From a checkpoint of a small transformer trained on Wikipedia.
Size: 16 layers, 2 heads of 32, vocabulary 689.
Architecture: LayerNorm before each block, biases on query, key and value, tied embeddings, attention and MLP in parallel.
Each number is 128 + 24 x the weight over its row's rms, rounded and kept within 0 to 255. Layers, rows and columns count from 0. Numbers have three digits each. The size before them is the row's rms in percent of the matrix's.

# layer 12 attention query, 64x64, rms 0.0907, rows 0-63, columns 0-63
065:135160150183140132119133104112142131144143102155156092155120131123120100093157120152084125156099124140124151167064142140104100110130077125126138097099179123145116128137160125137118109145105154
106:113072144074118135152106114162156126136094130137117154104121125093093128102106139094141122111119132133133155083153173120091152126172138153149119166149126156141136132109170142136139096107134093
094:145155124168137077130156143117172120132138094103148104146140134112140098136139097202101155121125124129137116145091090150126114126134119127125131119125096102145109096139109112136096192126136172
142:096124130110152196138101112148123122118108139155118123100115109112133142110139113087132114149130120158067159157133156106103128115158147129135092124127168189094130150107160161115127111147128097
100:108090155112138153128098104151150145121111138114138150109118122108097115071090143089132116104131163143131126100140200115106133107188114156111103129136147130136129109128186148156143127133143119
076:143145103170117129130126150161128108138166137109127115126129111178149111133104138165128113086139150112137096186129088119125114114110152153120144081115075114087179102138116106137153146114120149
090:137175117116137098112153138110179118136104137109133095158128111099119087112151178165091169151120097109127144120103113104106080154147135155123141125127155147113090103154127125158108163139109126
127:117106091100081103130112129121183147153099137141145135118127095064122103113141159117110155132133111121132115086107121135105128141171149159150133142150136165154097119151126162171111151164129110
061:144142135080105098144151073150153112144130154151078142121120087087135122134114126104156081131146153123150083098100112113114155123132150127148124129149150127156178119163136133168148124144105126
073:089122118113116111123111096174153140149140139128112156184149146149119109126080177160134131146115165149114150111125121121124146122118133085165103184140123125074122123127104127142102145083126118
090:108130165134081098119104109117149090100115120128144143125172121127154087120114123110169134179132142139145162123118155132104145093134141162194131145106101121131129118107135143152064107129145121
088:134126100104113102158132088111154148113139150098121144113137110140161071116130111141115120120140137111137168114172105118144105107121194145128152096174111107107131093163092118116157144154162131
085:149145131129126163114135140099096120176156089117148096162115151168157107156137101127130129122144125137120095168173122130127132113099142097125140114133156090106120114105145055150127116159106159
089:103109101150171111131112113098110103151150129102106167131126152084104110129100122176126161154123140150089115126083098156120114111168153161123095157114153151156079113129136138148118139122126157
074:115111119116156115105149131110119149145167149117137105115115129067153080141129088150119141145146145118117122133073124152110169097108128147095106146153157111169104124133124172146133177110094150
085:125149103168107118123136106136116106116112100110122105166125183156146160128146117146082103126120112157155139157161118148136121121088145129130163101127093086100184133154133078105106110115139136
071:167158131136164118155101112136158158096163108133112117131174150100165096145136151112161116124083093148163107138118152132100135116111112113140101101152137099112125106159148064125138129123097121
061:112113144147149126156125160124118142145151137178136166129115146102132112089085102158124104155122134137083120106106080153111142137087107121073138135158117118125179157080145140131115129117152143
083:105104109120132126121134179115126132136173150106073112111146135099107100110099097144105125153111138081143150116082100102133193155124162130155145144130139153139136110138114159115156136167115135
058:099137099166137164116173127134162143146144133126127102098131090105124088172110138137167125118130128150137119110106116154122122105139121109102155102148214107122134114086087140104124135121148125
085:127120145164128078168138144118172146123084138121146116142120101099123131123112134113117134098091120142102090128139179144141128192141111156153105113126094083136084134154136118161129157122154133
080:128098153123113117134163159121124127101148130115128098063177116109164116117132149157146117101178132099110136095135169126100111078129143092168110130167139109140097127130133128134115097154140150
086:153099131139160114149093156120200173151120084164120103120134149126151150093162148148092102135147141126157101142108107154114109090134124133101121119119123136128101140121080126120120114133086154
090:092135158129144132163110119178120139099063111099120115139152126176162176104145095122139149105140121106144115138167116103087124140110134155132166132136113092117138125076153117119143125136147137
079:153135138131166099118114136141113147139173153134073142087157146123120048154132105129115101118104134138109152102114175154104160158128122124144119139155135091119117138127132148127093077140136124
084:125162099118128137119140160120104124172107119154137136153145114174139100142095122139123113109163122143119155096153156096137113090143171171108096092132097098108156134124140086161159099124125095
070:134120120097107124128134109111132121130068164131134123137147095099139148126147150177085121085143099136104111137122098126134131113120110186099127150147110094167144159092147178165122151134155120
072:153126125142151130147129098134194149131110108119137123161107150137140131107079144120119163101125151134101153109143124102084136146136133195052112119132126105142124134153156101134095107126119110
076:163157112147120127155152130081108109133145146108127131150117108088158121139125147128145184159118137145101103135163087103139092127124093110093117138141116170143157143118102117075150159146095153
078:164130118106086100169082155119137157114110109092137096100143148152094129107086120078126131139163146173166113141130125116145118116167102159126121130166130112103146148121141104149170128117126128
075:116144134129122123116167119159149134147097132088171121176050092135092114156140116110091184148089125146136149154146140106124140136116127134108141149136145123093129123131099080130131123141131144
082:114127099131134096136129154097152123165184094132140123106103121102141086149135122139144127157121168152138121084098137185109143131130170121110098121094106161130132113174083137134111125092121139
102:141087149110114125112123152119155118141124136116178124115082149093094144165117131128069179112152131139132119140162129100144139147122145130147176091098162110114102095136088162117131140105137141
109:138145135168058140140102131152153121148101123137138134150106079121123144121155073120120154126094138108113153158110127157099137102161120126167086164119155153101133115112147170156108127123123126
174:125112107129107158157114125185148153140111141152116111116102103115111159119154103063098137132111133127097155140117125134109114101154161140142077124174141178087144123119134168132128140151102110
165:137137129148156114101127151091097101091152113117128141136158182157156103139103156178156118110130117135167102110132134120144136145101104115120167140089087074178109128137122116113109124118150139
088:139103151137118149148091134109124106145142126174103113112136103132105120131110157122107117157133158123110111149123103124073164162146114110136114126113113100132182130109083199168135150157132098
125:079147101118106132142172144135139131160122144090152091155075091083107130139104119139107139116145118163111095155136140133122114160117141110147105158134158123123092104162116121154153161112126173
067:116146134079090138119141121116131105167084152135157114111139083091121128106127131142161153101138065120082118140124153129143114158132133115115119156145160119162082170132125149137154166125132104
192:104123117101114172130122109176126112153109154161141107087128085088125130129146088105135145129137108137083166148129149127115129110165164133141073133154160166088115155123142165135118122130122112
104:166093133127145121113099148147115129116138157123136127118108153141116110120127127094129132144103122115149130150116124163116127126136087091129164139077126188129131173083125127119093172108148202
102:167098123161166118109120158101139120096147081153112172122170147161140147129140085121123145149095120138148117161145111128132115070124107120109154110130126133122132138073173139141113110119097105
103:180132181159119130159106171132088144145137108153131125147131160138113142112132149102152120095109115125125123140152139127135141123108104096096102131087157071165133153106133158079100125104107126
120:155150163095106113176122136129102133153146087100104139150124123130147176160131108165167136113121125130147143129120081147114152079087142106126119147162111103110147126139075110113152104127098141
104:115130145154101122140130167121132110122158117180133114089148129133156117144106099085084102105148120130124150119103180143091142095170137110154108137151127129170129096147138124178103100093136125
101:146142066126127111109135167132123131136093183114152160101097108097121124166097134156125144113086174119082139149144142105152131135127136110168118111132126166158112131121141147082132107133113152
085:154149138140156136106120127144142094094129151166130129097147096143074107087149108134121112161126154114140164163116095126096167129153115121091138146070146100150089113135119142118166135110155137
107:153105165136121145135106116079147150124121146120128114136149109160159131126136161115150126132151084128151115116144142152143117097098108133117180120093118109125088153093182064093135119157152130
104:097112154121152119137070137134115144075124100120134147159130131178095140095130140135146141139141148149111143118191154100108114080094126146135164132087118110138148121156171118117095124136133135
090:116075140157135136097109106122088170161130122101106148149106160131076183129098120112100127143103164123110122117128115140145121141140144148101125165149120117120093115166143129120184106115156144
087:108126163187121107147142112117107157106116133147158128108155170137112110133121155146114073123110128130148123133111143111131123150129137100095184097127135104130108136166129057110130145124167093
102:108127100086124112145103122074162121087087119123174163151169140145110162100146086103158137113135109090138145131163145123162121125191147115139153134137127121126134086129129114127126146115128136
111:084128157139118092116110091128194109122140126117090136120157134137113087146133127134192096114160143109135121126160138128151131133138134148139137135113088103094129127090176131131081150148160129
087:134140126122151147147119129094140129151154116132158129131118074110110090159136136166109160138107133132113159116098117127120110140145177107125091094105150133084130135086175147179091121115107165
105:157114088116145117161126131137129152162153123140088174089096105128115130129097068092121104113152122174120118109137081156153159143129133148112132117130127136133168102115096133166091136147155126
094:133100182082150141165123143126138164083107149151090136136177153110107131115130166109120097134095123141161111113103179118103136134125126122123100101152147123160070107133120121143150129106127126
099:126101093142114100147130142112118088159135167130118089133166136091148124151155103126141110132147106129111178143082145145139169074164111157149089128152144122092120126143141142101122100128159108
099:174131077095097127175113126114091161133188132136096174126118134158131109119156110096158140108122139128141111122137141153112098109115123115129105105137140151155111126157119137097134083182128132
136:133110139155108119087072149140137146070105113146127176161115131149121153107125104144115120110095137108153161097103123164144169116146120139133126156103108168118149109107144142109084107166138125
104:122084173105171122156123088136089143100149138118130123116132163116124093163171146073142091145163127103155157128148127091153168098106150141136124099113103117137155109109135140128151122137125128
129:098095126077109113150126096130142104152117124172149164145119124067093081177164128128125147148140125136107107111133144131105147128140145147131105168140133156188097133148137147120116121130108107
099:138113151129141126125151093117084116119150107114126117145116148174108179123149132126098086124098136124123151118163097117149171170116126133143102151161061159096134142102128118151147160102124101
122:141134158134100164127102121157119112110108129150114128131128173161118179111113113095093128086110121151167154166133165119131131105116089126173145125074166094116091144107142129124134098135124137
099:143137086157120120152123113163168141131115129110125126162125134104125109158136132126102157092147105126123151153107109107108125121122167204120122099134108122155128059113135116165123170089152116